python train.py --norm_place="pre" --parallel_block=false --max_grad_norm=1.0
Each number is 500 + 25 x the weight over the matrix's rms, rounded and kept within 0 to 999. Layers, rows and columns count from 0. Numbers have three digits each.

# q: layer 8 attention query, 288x192, rms 0.0761, rows 22-31,54-63,86-95,117-127,149-159,181-191,213-223,245-255,277-287, columns 96-191
# k: layer 8 attention key, 32x192, rms 0.0742, rows 21-31, columns 96-191
# v: layer 8 attention value, 32x192, rms 0.0674, rows 0-3, columns 96-191
# o: layer 8 attention output (transposed), 288x192, rms 0.0648, rows 0-2,32-34,64-66,96-98,128-130,160-162,192-194,224-226,256-258, columns 96-191
q117:481442477482496560498510482495537549466483520510502570475541505525497474509493463457482466454516506510502499482460521501431514524562536485514500472509536559487504494484463506486472546527497516481526474572523453492493530488473461491510527491519494494457515526467443456488500501548529500537
q149:471494477469484552466512467528528500529461502586495539528479495516526507547463496538472456466478502490479503487486552539447540481538479461444505478509533540473509501477425443509458510508485520476468507531463494498477510501487490517474506536537538486450464511444497497523523546513560536524
q181:478477529489460533469538470494480506446487505521528549542535536527471455505496490489469494480526531465534501529522518481472554467557524496479509464506542536532523523496502498542460531524476489517495513521521481540478500505482463487488534478489499501460467530431503491480521550545521500509
q213:460554503513502537458545493510518498489518520498496523499476492511491506502469497485455490508498509512468498468477492531506520514524519480556505496481486519451491504500477492467513475517519515500486502533516551509530486480499483507508486469510519487472472490486512520522468527527520506498
q245:467446511537462565449530498530499507499497540526505558523525533523523452501528500457473509470522448488485476516516526473458531493546490541480529485487554592543520512516495481554464504524452563507463531571502480507503527511500437474476563486536488471443469491441493458516469551527514508459
q277:487428528487498555436496482528533523442475541492545502515565526559517459515544506478490463488529479482491479480458529496432528488520508499461487497488513537470501505449465475515435494517471478496492498541487480503484497483487462533507537497515489496470491519458496496491514560493454502511
k21:475492493506495544499517520482497504490515513497474519494483471515491509512502521491478481509463493512486483497519502509510521500509515491547488498490488504496532518491493508494514505522499502516489476486493534511533479481499500489509485484479479502446487502496474516514480487506521481497
q22:509480505466550506513484473533530483520479448526487518545503488552492504507483473508500474526486484511471543467500544513452509497484473503507479491507510497529431487498524522524557479451513514445535516466521463477542451533500506532477467490506470530531498474541444467486500463520467513524
q54:487496507496494488508483490534524501524486481486502508531532522522551514504480541504490491499509475532491507505509502522484468453466510488518477452545488483487423500466508481483516478494522532505508506562489497529506501494503493536464513531511475520528532502515464496498495494511500459459
q86:549491529506506501538517463526520487501508473505547466503514511503518497496488468515470496526477471489535511490503526470547481522459486508509519488473486501494486488501466525500547507462493510469531510497536473513484489492457503531498476512503480483471519507530508465492476489490474492464
q118:504458483498503464487522531457491461474504476515454476552504523468518487481556465516490497524521489517519482552514476478555498480453513479514532524505457495500524496598522503529541542448502474495459550497495486493523460549437542473501491537490431520509531517486452535519446466430515489515
q150:445489540501530470515480503504512519497505471479492483518544526561522480485503469522511467537519479465481505471495488485485528493481515519517538523551518495532551530520490476487543511511534538486491529488538468481511477481535538477486514535483492538521568487540506478496517492498481507503
q182:521480502509512493491519495493479449555520513507455482513485510539556500501501474494522512540499463508447503483505486483532548525468502511516509509472511476498485470514544509525509523485493473497493492496514488519504461497539509526465480491497455513509500520512534511541461484479478501503
q214:508464481431513512525495438492507486512461515522448493489492491485492518482546503482495473529487474482486480486513534522488501564483489462490533472504476508565538517423465497490418551535476465488508504470501473533453490515489537520487484523493468501500545499466519505489466504477475488553
q246:504487442473498471530492503486524469509510505486549461502489503511486501476504523501525556536489540448527496554440497483520452545518496503460466535489489479500506531513497501464493536451508502504520534486505477529423463532491503515507469523518526518503522487502499457435515498467507503524
q278:507531458513484473461483511503450440527512516498482529511485504473502507525534512470483547488475485539542529535512513516528465508506514488505463475524467496507472472503522519490557488501523489491542512478497530543524461493538516493468490516517471530496478494516533536499504459485489451499
k22:499468499496499528461537486512505486498476477496511504519515499500522495478524472475482516502487487530495485505514574505459540523526481514462532487484501524535529502460500511481462538528462507459514513480502499511475502526495506500494476518514499469478507472491500479472501506507502506497
q23:469506537511534505532505478494512508496474478517501515500512525490476482520507518535480467520463484498475518523534516526501462478511498472483452515502482497490462470492495463527502480485450497454489513489499460449506523526488487503490495513525468499496508481499506485484509508499494521510
q55:493541482506423492501501468456500487514511493491529556497478541509485465487453525486544485515476488492500499484520449538491481497505441508488488511501468461523478509533482520465530493491507536510516488518507544494451551503494491534492503461500513493504486462491487493479501472501549500479
q87:492474521495465512516462489510505548546492511459513518509531494506513438461494508504476495526496461480496512535502489497475533525528469496471491501494498496504523485483490495528485464459465530517442500500512475477458491488526463522508491498506536515514560493501460508429526530511468507505
q119:514473483455453528450521451534458474506495516475456519481490499496515519494510456469516508471480495512522470522528490523530493548514506486507511513529529498431525449541492507565513500496510487516467495468498491532494496497485453523476497472501484499495483437473474477488516477483509468454
q151:508483539514538489508501492543492495457492471501559539536547534490476458540456512484520491504503509526513453501472547477501459501438479531496530516468504525517481524509475478485539464480476484515494552490534508525539483489485541475504521472471476532516471451528487524533512505521473520500
q183:532496504501471512487499498495490483517498459505521477488517497472508472511509471486528512506479456496469495514536489527505497518497472515489485494501496514502468486514516473567477467510515514499533534477449446455486518507514515472505484501507496495506503477523498483470498471478482515512
q215:499459475483518514498472462503471487483477481505482509494532487546464534477520523474507476490471524457430506573549485516496472483479496463478520539475499507471490510507486471558496458536473487527480502500459505509458517541501480515512481484483535466506548439494513493484536526495461526559
q247:504524502492504514555488460519462516503505465472467514519499469497539496487485469517518501465496507448480463537514514505461531520503459501518503486525493486481548507506505481512489481466495494472475547501514465491489492476522506495452478479533510517483520493484480504464523511449502510512
q279:485552458472450518494529487502479521503506479503505525483477480514479480483506504519508460477479516471523487491528502528502516536508523487506517493498485531475464510492499505482485526443478556486484501474540475472472552489454471518497461500454503492489525494485486484491485489496543484481
k23:445467517533543554516469470493468498491512511533522501509520512510457453521503521519515480466547475467461516502513520511505527496475468467453531505479493567530494520517484446486436483572484513533470494458468501489478498461498503457527474514499526496456533466484522512512520501501468499542
q24:504497500490501494473521497482537519499519486448515465464570503501498508497493461493501467499543474503519506515498503466512506512495530502501532455532565517500512530482491480519472496506516499490512515510486488507463530517506461530506518558472547487484487454504528513477514520527494513509
q56:531472515500502513464483476524497530547509498475503473509466457502515487498471492511511489494489497525502525501497501520521492520532475527470451513441499506498471477517490479442505496439539532502489524493517523499466501457493518504503507509564534498513531459512472544514483531495473549476
q88:531424493494501508482482517480499470536483478520488460486507511471518517546478480539544499462465430474446504489467505502523513538447517517539501478476507522471499501522487515503458498466447449527498538490488508487537504512480510522516525464452507521517511482494495532507508464498511485519
q120:530476539502505502513522478482480490542481512522483467504478519521507496478482491554536505481542473459517525490503491517498530508506541499500521456477489513503502511500540474476471466515489511521483504499475500501511470527554478506515503505529513540512447488503507489471518531484509486474
q152:509515456486494499525479498463486486499513518452520497451487500509488521541512517484541501494507490500484504513481467504524470524481507488513478525526484491477476490521508476470481460482494466515455496473453497531502493469471501494512499455506509491539494442495482526480526516506514470524
q184:551506498440473510486513504517506484450481523448490494417482522504513521511474480508536496504444490489513497515522524491507518569497495510502527467499531511494497504513517532506475536482489463504482509496466443499488492523454513506495504502481545488491490498519541459479494498492516508527
q216:588495506499442498500490512494528510505542511486492487456460487508494499538450528533518490527544482536490519500476509480507477443532469527485507528426531473512483490479494477488499497510514500483518520501453502468465539485465499465501529506474544490495506489494472482535480515479512546505
q248:520478506485499479524480479445513470484495455508465472513478479453487528528497541548536503458504524499522490489472504502516498543461513512489521490504490475463493507482480474504498512508456481457469549493500545519516473527472513511465473469475463503514441533537495521475484473489516502480
q280:481519545488510499499520558497526499448503470516514496512481539463523462499524461476518513468553484520557500545518498495510497556511467526477528513465488530521511480478526489484533496490489459454483546500473502505502483544500490512466497480513490505508490445465522521521502513474552479513
k24:533480540510461612486539455500518521531530516529493531466525495556547482463514477486467440533515489516448522469482585526449496457542530540472491523447514537509507503493510532494493491488502526505537472542535495489477549511512447487515527481508551436396473475447470485538496561524499546498
q25:474462520505497520493530493463545492503523464501491522538527505502526478536553466468496509515488503494536513525505537499482502520462489487481515504525484545586479537490500473526518472520499491470498592515491477498490520470554536555505477499497503529480500462524494482492509499439438489533
q57:504504512451508515498524467490491519496505535512485522535530513505540474494502526503485496541492472558502471471540512504481512536504432456466527479521494545496463513485473496503510493510500492510512538515495469557459485531498446506451464513513478520484567474505494506514519490454451476527
q89:505488510531526534472540536527517502422484516549490500488515511507523467519491461502493519525541421572501510486546547487510491461503469504540526509488527511501477544487540461522489516501496463497519537498537511494508517534510506480461483518521510534484485504483502522511472492508545478512
q121:447480462482506559503493475530524529485459485491567546547511516494512466495466499517507481507504487500540489503541543514431514534554540510497494472509520546538494494467484470492492530469451517441492504488498472522489476500519472518433502533507437534475482480487505504508505503536594496489
q153:470468500486496523469486527484555512545510466495514530491524557521513507538542559482503493512472509500493483528495549535461489504500503535497487472526537526464470501519507465538492466496457483460484502521532409515529519483504462498498544523463466494493508452457448478502502521512475493537
q185:461469500469519518463541491475508497429540473468567505540515521494500463503593459440549523523551473530512464534525562521458531464498494532472516482515514524507511522462516459532532497499481467474521572504496467548473524510462475493462488451471461480503503459476457513494480475461525519524
q217:532518500477527524489487513538459536496508471506462510508535474475481516542548533517477530515468506488461505463501505531512498522489485488491478503516413553480453522470506482467487459485494525460484524502487528534514533479510528529508497481483494550476551516537447517473540544502385483504
q249:497486527554539546498550456510503545439486502485524527466506533549526466503441446493495505504506489529533464482512547494431508478519529473483540472451540551465482534498467452524426489489457516494500465512505475440526555508532471522429528473522510493461453486507507560529514519490508512493
q281:504505452482493517521555503489516541488530481516511494503529492486505500503499486510504519502522489511523511536542524541485512503545489550541498525494574513552507502492495484480468511486481512467521517525499483562504512498527461508507457496479490489498552436531490498528506478531539540494
k25:508524522495506474534478509493498486521485497497495499507484500472484520490519504522509538517495503505498493486509495501518518506475501485498478513502448493526487481495541517512508471473492505532486520454527496496464503521514538518508460481506491535532537523506495490477518503491482513498
q26:527461489521541499484520479535486548533493456487505490461503537538466516487507534501500513497484465482489488482490505493515527501504486476485510467489466499475476509489537497491496488497483513500511489505508504481508518507503504488495493466538504529505481515504515500492543465482476490511
q58:454497485496488483488459546482518507548508484521500507485508519510505499551492514454495468547482527476474458463451494499541518491515518495520471494491444464493478502526521529462466574558510477521478450531516568503505486467515512471547475515435517519488527519480451520513495537574453464521
q90:512530524497483511487514489483514530496492526530476477458479505493500524526475493490537475517470527513515516449517487420522461529522504440478468484482521492474479495475488528555480491496482484493422415481513532536493521493498466507467477444515517484482520509478520490514543519512490528504
q122:498522449496530517452542468464527496501461483541547512504487529470475499522467504494478478465511512533470466496469510497495501500505505452470532493538533512426469486529475462497485471496508535515452448508497488533510548482478477500511542469546493486483457481502480483515539452496543514512
q154:516464473491488480493440474517489510503504490539498485517502563493533426495491532518498475524483527518534470474506567503486476468490525519489468499471487496536478530501471469484496497497456520501463475530507499512492560452442461481522515528506508494509433507491494537547501506486477483478
q186:487533549481490484508514494529488485499499562479513513482528518505456510506516486500515513577500468490474495473510500506525498471493485451504511517515464467496488540547485490544523467514525480486475507503492506524520497502488518509491515467500485498496520506548535502493476470498521484482
q218:516512527525515509485486490504490484498507540502476528451518491502535512561485535509438460510498545491425466439555509460546491510491480456480532473478492500487462525531546490478490526532530486571458456463526531489516515486504521468527499482457515483484524483489446522545462595556444437492
q250:501495502488462512487547440493505518497500530522469514482494503502487488481494496491506502521474500517469485486487478505481471459526523492510512462518516517469483498507476475497500476544509523520475499474551523508512506512494482495449482480521509508500552455491496489537533529472473532493
q282:489453470456474499479516444497492519462482497529496479546533462507476525498513491488510502485496524451506480510520493490519531535508485500452500536530536525514489501527523440559472505441491490500428513435475441523466558464484486487510466521480499510523555546514520479514521477505492517525
k26:527553475485505442493479533473470490467500503477492485489471528458506525554467552520494518491514500453503514501501471479526503469518494488489545504510534486465494521528566481431531512529514524513533524484488562471533472470514536476508444523463549520559502500482457528521496524496535445533
q27:504514447523486484496475499508485496515478500473489491515493485513524545494491522505499539517529486506530488466468498515477470465515537538516487581520500467513481492529508498464539482499523484496511498508485494489554479536528555494534497517467481518520486490513495511508462502486492537470
q59:477441524565543470522449524509556521500486474496508511529508482535491555491533522449501501537564527538508508490462492509517470467457562529514505516517467476485494477524512518432534512472519514455550494501523569483580494542511537543543499529501468522528511514513486529510460461435458478456
q91:465493442482495461507452491520497492504496521496492464494508498443506502486534495524486527510483483475478492533524530512501486450462547519501470466550475490514486539481525481482510540520474519464516507451496528503494467534491533507487476497467485553510524509510497506464531486526535456470
q123:517533500497524484512503511484505563503462477507494521513526476436517510490525539520521498513495495469508539493526493482482464492515503513513511460531485465511475474457510537509517504498534508521479508469463500516542486476505493557463477531486522520506525485509504538474512418519496472460
q155:515498461472501484555450499487474500461533501499508474506468502520542515461504540474472495493468478462495541487463451527548540454467537455493466465519484476453525455488549541463526523491512497504501487497558514493482492505525497456501480512486519533502502483488516483483467486505544484510
q187:498519519502534478508453518490507452531456493485488526500495506483528541518567491527483489530489485487470529478466539463526499516498559534484496487471493496486521444456542509451519514487511467490534504446505547517518485552466507493542473532480494509517563467510517497492487537498506493502
q219:508465472495488507549454407507477489424464451485527476508483539490547508437568512504570522525493470466595487542467492492460510521552441542480522531515405557549580428453535520432467542520505476465535556485504451511475510526466540491503461532507482514519502514464506445453486516445453502545
q251:547497520557500453527463498489508480475500492508512487507530506484466494515533540543523508501518509533470506485487447450539519517451518501494483482461515476510521476464536503511510547519523499555509522453529499516509447504483526500489481516519513523532513487525516504490479473521500444481
q283:535493504472532468516487589440462433550498542481482508447507489501472511523488478486531504558510527500520476517445491438543520447483525523482515537478472484505516491531489508508546529538561482538568454472506554460491479532485523518552541533470510486501471507523506484460538540479515454521
k27:497442476505455563539526458517505508471469501496505528518505550522540458484529502500539484520478499479515503515515547514467514489501487533481537488530491564511486491503523496468478502499498498467507515498486494484479501512486525497522466483475479503467512505481490452508483507452512475503
q28:451497506481514495493489530459516517481507470501522487522523471490500479533544483492511493521494501486510465544488488471517524510502508482488488469529478523522522508465482518517504493516478503491489523502493504521480493473461523513489479502493563489498503529530500483541532457501503492489
q60:493483521492488507468506536488551494530536510511471486471535528551512503526483516501507464492500465488508488475484494484503514506518469507535421463485526496468518473541474537485511501552561535483493447552506501483508501485497488524518488424467533480465515470485492513503479527530475487506
q92:508437477512486501501471526493546461517543488547489488495498528488497515517551501562536474509469466517497500532509507521525432537421444541529507459468463490449516514520512476487500499484466485528519471520505483502551517537437501513485515480474488508518479512487496524483520533503502465514
q124:472469501487474503484524502479499477487534519481498501485493515526563496507519469511526500513500513485508510506534472558545502499477502510489477457493455475482490524439496515529513454504484523525486477497514499465455528478490490490518510477486506470492485517495523467483502517484491492545
q156:488470499500510511504493501464534497545530505475526512459535502505528496497497524521506458524482493513478529502466490490518493513499468527482497477529444500498552493540510526489503510468522493492539464494523500481503520557477484511551506466522554509498524540480486485496512519553466504501
q188:482450502428473499456528452508535464479543528446502522496496541499493473494551476496510495472490524507547476512526514482501531540485448554533496451508516501514531496482478511520437506538492461520460475519529497483528470492481493540519479473454495523480473517517536552480485573512426503507
q220:515469508504513514479482529521566476466488519455513492499511495454508491542501516476524519518527537557533536551420523472506512448496516506522432491546452510495490441465481525479562480506535492454519517495485506464516508511492523490532498482508556469474468506505480465490485467498462474501
q252:489485526501500500494488496484527476467539512502498497516502501470497514513530505490516514487508458484494522527467505523522427524470478535481489511512482492506472520501495479549515525498459494446520528507515542500507528483476512511501487455487476528487486527542472493504506496469492509549
q284:490459526502559515460504499527536497420471501467497492458543558523456444497494477493496462426502477475501513507553512520462566528512450430445532465489587523457481499461485481541466495517434450473447512478491507522467502464506488556465535425534476433485468505467509549481575501561503476526
k28:498490457489533579491434477451492493537476533499497532500479456449497548531543503454554496525498527537502558504434499503523532500504504496564440496526543524489501449493489479485512477538537519495522473515457486508500515485523498494520508509519536509452546499526442487536487521490452499491
q29:479495498493528491473488530483532464550496506532505550530514504488495447532557531464503511536498516509506509529484534497529520445484487478493449543492467518540506490514497507519524473472498502491515507505509507495482516479502511517506525486507486507498491480515504496454557504457466502528
q61:482469529498467485513496492457479461561476515493466487509512516504509453507469495495527511523475495514506512509545503521480503475500412489484467486536499464484512493505478494519558481547533490439503513538506467516465515497465484497479516471532502492516470398499519502527505502474501502479
q93:516514570518463509464549518461539481472488495519479507502485518515490529519499514503510521564510505521509510478534522516515560541466474530532497529469521493514484512495490505510518492526469458514493486527521493460525503546524478498478503478508468485499504527508523529581483518541496500478
q125:511482490518466514468494484511546544543537506501482505512496568516503457483518501514482477505537500513502483495539490502508534526495463476462530489512520500539470496478499515512476466593491508513495473508512512468497456509467432497534519550524511499495462509488511524492485519540514511460
q157:508530540520511491486491529498492487538531521490513542528530508490497470536508532501487476523500474519448484547523489510548471497518485534506522541490508492496515484488508492478508449482492466534514502504525529529563541500508531464476538505510515491491489539492467494478496499515496520478
q189:534542503456469510494511518480531478474518510528478485451434521538463496533503469500514481518490494485473516496526509539522524548478513487473464506517458492446473507509460439482465507535480509469474513474481520475475497499502449485508464474486469516491509506513534488522469547537528514426
q221:453464487460520501484533503514534507564527492489489499525486484499502508568517501481480496538497470490518531492484529526493515500511505499511485447509472486556502479481467498480526451451501523463512506482505525538488532457517517531490499501513485560497519461523517515475511488470453469493
q253:490512523497498490523467448497531482511466532491500504451451517491463455534461546508524464505518481490465518452510498478501482508490482474518487502532499497505468530506465505527515476570502459464466476523523527460500458491537508489465471510547538516511525519475453508488497546504482491529
q285:538511533470497514505532454502509476442474485491501519462518510508510516455481503520494479475504489515530469449495516475474539504517480488484550514464503502527469505495528484545459513531452475508473514502564475474479546518506443516512496522513490482492536519478504521509524518508503545476
k29:461513476498532542507525498516525511535541488523487512527530513547497496546516496531481471468518534527468523478520543524454507488518508518496491477507505519492539493507482479434454494464475537474499513476475489524514497451502523486474492521488493544507525498488487532476508491446452479498
q30:474494501526510486501484499498520516493525470492512483505491475520489499487486545487486445491502540507482483489464520501477471515497541466544516470509454503523506540501510524480507498470509467527502545516506524509461509488516491517525481497481499479491521483510534528517497502507505458500
q62:461459474501541517497484453500522563467496518499548481479532530503463502475535494518491502445500500509489488511487515514486510499479490450467503474515466544476504486454494467482468529529457459495497527499518489517446495490478470512488507545557500514480487529508494519509537500502448446527
q94:481499484493535519538474476527509476493502484496499482495522496482533529524522478500475516485522530511497468530478493529509485543475522472512489526526453508513471477516455477488484517470515449536497460521479513515507472450523524508548463515468478524481488524502494534531496557479465480515
q126:507500508533513507512479517514472490466470517535444518490511517523496553573533549489476529553496507507502564520529473489532573521504568455503475531485455508496461506499535522466513496514522432506497491474451502494473468460522498465489481496468525519516534507509466506477515533520440416531
q158:468509480496453489542483528455490515555488505504512480516505516492502497485508506460510479526505549492497530497470458503469509498481473535583487494485463504528511458459514506497477498507528504531503544499500535519516481509524515481487476425495464530493555490517517466471462491485443468503
q190:511486519515513509528474481514491496425533501484505473500520502522512493502503497501509464523479524516508474506499545502464514501476524541519472460520451529511518502507491445496481467480517468545489488503474495469443480479513499517522492522533488527485476557518498506526516502486490516482
q222:479532539493510514503536520522496542490510493491447480526466481486472483515507510515499456507512479530415440466489512500502490520426442427560544446454481491531515509470473501484468543523484513506507506485498533491475485503483537492493513487505446489464527501531519497493490521499527519487
q254:507505459491527485500487549505497457502535515529512447521468478457523563531564515463532480516481519521494491512481468484564474560521478537544483521490496500512503499538508504520506530528513471493506468488474483532509500439483460476531497500472499480489531502556493474515495512496499514504
q286:494500506521530518509519487504472491481504517504493504474543482531510484516501500472494492489499520482491484468493517502503502535481503481465500507542483518471491501514523527476450497512498475498484523489503502477475511463499488509483496541515538469505554500517496524508505525504485486489
k30:496518492494485538509525486532469479526474518492461535487458482491453492490500524496477506504525491472465485494530551540473513506512488441547521510493492483514494500466484430513458509517467541502532444508457522528476485484506510474530464498483453489455532478509512494493463538489512514504
q31:504498552484509524470524509454519506478485507509517494505533490510517508505514412481497460538514473547480516515527499487509522527481455490468496497486522525503479501487498514533527502501477505470490517501472481487481544520488468549478500515511522445460504430512487463505494480501484523520
q63:485472537514476513486494528492509478541499537488475504484462437479505509526499470495513477522516527504540496528479510505493435498483568560503495492483532508504506467489514497529568427456552521486498473514504463489512483472523481496511540471523538499501497526525496433486463500459492512465
q95:522495510514494554451488485495490496503485539531506489492519493477546510545507550494468525508538481540455514508513512540512482519495498510514500485470492527465498511489462482534536458498515477473498540532500458491492546507507521503496545462495524486481505492489490452539498462486538540468
q127:496463531553498526482504462496506489494507490501518528522541530545569473504473481484481464475519514507492506550514541448476497453491482502486509503506507534475501476496522531505542455491520493469485542515513459493510534573500467473495536502532502489486505466483470484530507505537578524513
q159:488492529494460545468486502476537487531459523522495524527514460464536511509482483488482530515504473539494509522515544474488494473518502533511442473516527525555488504521488476490490481519488507481473483505475482490518493491486488499484503521485497495465468467516480490526497510475517520527
q191:492470511513518520472513474498497494497471538507463540468499487511507516501536490481491468503502492493474503516518519527493499530505531454482516510537526524459496486539474498578533485566455465490513526496497432539509507539516477549508498454545508474477506473472467480464524461520486519491
q223:500430553508529524480481456498548524536466531498454546516513489485589535515512432485452470534525459571483555489473556460482515452452543545499474482494509517514467418487544520522524458499546479487526501498511491462509470492516436538554486465453505482473537475545496468522420514483452489491
q255:495498484520508568522545433479521521519493511537520560475530473549541470502462448487506481484525495523512508517486541517429482501492470522476508485491528553470492509498481479530541452543446506480493550532481499493514517516508505514453523482513489496472464504466482449546521521517520498509
q287:499551451527493511530522482489514511498544494525518543507473482527554494532480485472519477477516522509513461492532505541501504514500472483511483461496507534502469532488481455509525460466492551506480507524494484506516539514483481486509505487501463480488509505499470490501480485535543527481
k31:514478527466492384504460501500516494509503527457462496507527509468526495513504523486466500530548460519507551485515461485510490490463480532535489482494477469503488460467553519459513473511568448496530519444512499462503454505503480519501475492459505494557514478560520496479473466488494478487
v0:478506504490496488470463496524546460481515487483531521528476501531517480514461554521516498523471503465470518544473506521489467459522484474559516452514508516559539499517439468506468519513503519456512482540568521526534500523501567444524569470480467532481475472503527480453515495544478526541
o0:513491506452535479501513464490513488505484492504488489482478448551496512468487494458457451502478488510474514563502550475494503505500524461515512474563456498457504508459464501530459534529499502478511516468463473449491485490521483511525480450513516486405493475490463534517490496480511496535
o32:481507501519474504521497502464456494535517522541490521526489508483555491507510492502508489494510517532494510537512525490489513550466528513501506503541503494493482496470477508531519476486519496492527478489475487478496482485522505494485433530475476524462478510512531525493486551504499513479
o64:495496511502498529468485543500468493505483460497508484508525517462503496505520547502540575450500522487504511488487457555516508504512465477496472493437512572515493484519486522450494468496538516491482481537547496531528493473484517573536520518507498492540481479490522460501617507526523483536
o96:506502506526526534472486495509524508480485522513505496484485537514455493521474515489466517492494516444523493498479467483472508476513503468461512506488478512472535502501497477471470494508490493470487489558483503468473478506501510475509526454500516487512476492485507531504535488492538500518
o128:509521515508503563500509451481494471466479518477509496478489468526493551499543470488497502509475507483507483510504504481500498498475504453498532512518484511505475508458510485483474524529448511430482492520517485456503485490511476514492479488483474512526465505505511503515511510503541517518
o160:482517480494468484495516494514497502494500502480488490492495482494539509453546544531535493512514480462502490495508495522491541503492489510501463495522491497523499483482522533498484485539560512521507489521517508536511519517484466571490500479499486444523467515492527481486503447493482521502
o192:534522527480497481538511475479479551545503546540467506505501512482541497475478486485522466506509497535512499521543526496531520532514494557482504503512539480485481536493520518506544512441506494510506496479479542471482491508486481495481463577490484478462498536525478534509478465475526459428
o224:504516536499493609497495533536508462464514500453494529515511509518470490485512536505535540455491506497515494483473471509389509493524507471481487478492496567496529488554488494467446481478505508481495482504522494499574527466474493550507541484490464472533462460524527489474578530519493513495
o256:523480492504508523479532519485517498476491528498492521503510512491471487548511493505508468506497502473480522455494554498471492492474468461528504515511478527479518512521452454541501487509513555488466556505550519543489520493511520487508481476484462523485525502506507509499498513496478513514
v1:481470536479509519551449511498438483505499505489483510507518467484481524498446485490479485505455496495451488550530484538525516523529476444505500477497474506488438497507489513500473457502490512549495492504518460474478506489432476529500495498464481502509526503537545525454464483518511500484
o1:535456481519507506487521492500492473525507506488507484475474529584510494504502515522489504512491506465488522493510510513490510469505489498496526473537475500479511488466493495523528459494503480487511480494496498495510490515516490498473493534501491495518464507493533506498502463456486506528
o33:515525504502462534468507494509522518495511485519500514494515537512502546558543516503523471487530468501454510476513511522519494537517504499519492474488493451503516535501499506523492485520510491485504486478500490531494506531504511482499493457466474499492492521482448506503518486517518479465
o65:487502540467487456540471532542472541541452505485520505513532488511426512503464459458468519547467495505493497523499509489454471499559550466528476481513557500486468516546503523495456512449527489471495514483501473468440475483442481576526476497498524429475526518519528497479483476506501511460
o97:497497531515521478508530484531473470541500484471458464516508500503473466500482503549486551507474516463469490519488491465493482521502483516471506496515491472493480476540499513501493499492490498508519489494520558487487504492513497509495476489499494503455546501495520492465500470473466519514
o129:510488511526524460507535477532488480466496512452511469483531538532500478457529499509512485510480510444510470437522504503468522491522508489470545510526486530478500530462492497543531531518520508485480510482494448496508517517488460478491478507508471462514468517518496496502514477488535490514
o161:521485482490494509537498559498433483542495481501496477546485512516524501515499504516498545567498523473484481505485469472493487485527510489493483501463528510532487496520524505498503502486533517488500517509535517516519492487499483513515497516497487484503526517484512487518514496499474505465
o193:508499469505476482490517508431537480491515509546589505446504544486581481513523513527533486522542521506533500429492518529513509495491514512444479497479496497580525480475525529495551519495544474511467486491544496528565503524549544451535505564448514502557458527445453499518540536502494502536
o225:487513533492482403535503558544477487558525504467482513556537490500463462505486485482460522499453509474462508507500495466475473483546509471464492479473497511471530483555534524533504511449495517493513526500525502514456509481493484546526481516490469450415519515508507453508486427485474483499
o257:503479526494510501485491500492506530506473490484470521501526519496475493525479518488511500485485489494474514528502485511550530515513455483499507490481529529482495516512484463488461510485492522513467499523479501485454501506481506507480476436497483494472520508491501527461505462483466540472
v2:530521475490516506513509474512506498497472500482530476502513493519504493486465549550551483483487476495501538498515529480490558511503462504483429502541485507453540517535520486469503482497520504506493446478522500504529541516478533527546499479506560546497466496503509480503574506490472499495
o2:526502500507530521489523516494479512537508536486481478478467495509504519492489484459494495512479498525488473514486485479493490499479553459549512512493485470461489531461483509529475490549494463501532504473488495491533469484504493539494528491480470448458529481507475509533484515494500442498
o34:506480532529501508477500473495460497524488468496511454478487487524511520478537513519480550477463530492499497502475536525498467486446550508493528510497506470487503503469506512504444533545469470498506481478519500473516459488515485517494494535535489497505532513487496504478478494470483462483
o66:561539509476499485522498476483486513492513474443567561504510476530485477526469513491522535473525504444500478503528530516494526500543549478480478479550468459459474524544518516444479472502551497507474480516528508538491496479482544526534531479504569561475515522502488501474539502549438517440
o98:516482493528450491534501528530493531510491481515518474488477499524503499543484480478489507548479521501466515496503491454512491517508508541496471483526475529554549530489495546539513509504499505476514457490531496525496491509510563505489477527484507525470541512504492536481518502486484502519
o130:496526503482511453511487476485466497495513500471483471512495486495494496484503478469471489523506503498480499467478506539508496535492498461504501516481446495532483513483494499538510517538487500477532493526485511494496497496509533519496454530513494486527484515508497521475491462480510458511
o162:511492492499525522528470486511528498479487480502477496507502492508486491522538491502518510490508461466507494517505495502504521447485548538480501483545481512514489492494530492488507475491526509496471494540500476509431540496467548497518502537459495514505503489499435510497538530510452532515
o194:434485523536518472444530509502449511529502519539473531461448522500525493474496493494460479464485525491498450475489483500484478495447509477518558506459547452507496510454480513529480521484488489523498529486518575486493467488507487466461492520526410438510513483479507538511440497497549518513
o226:508522486502497438489448500539503533498501526459550492498548510495486494499512492446486518520477531498444520514525534492517535494552521465480472513523431496507516503471545525471524473494536529502474472479462491539458501489503549501537525511504566518478511540532551480487526443523462493484
o258:508527501508523469513496470492525519508494523549503474511495493529518482525485505537522534511506492506504514470475536511489477501485465514486468536486499456517505498520508492472537511501484519519515501527501478493506521548540494470508481514493493552499537492498526507478498517470502518497
v3:494564496494469490521538511505544517523441504487478481478516522492487492529462526492478488536466526495458506519478503523502452488485470534498518492530503522499488495548475503503515471514476545469498465502469523482481494462505513477509501529489536513493467474504510441466491506545537526527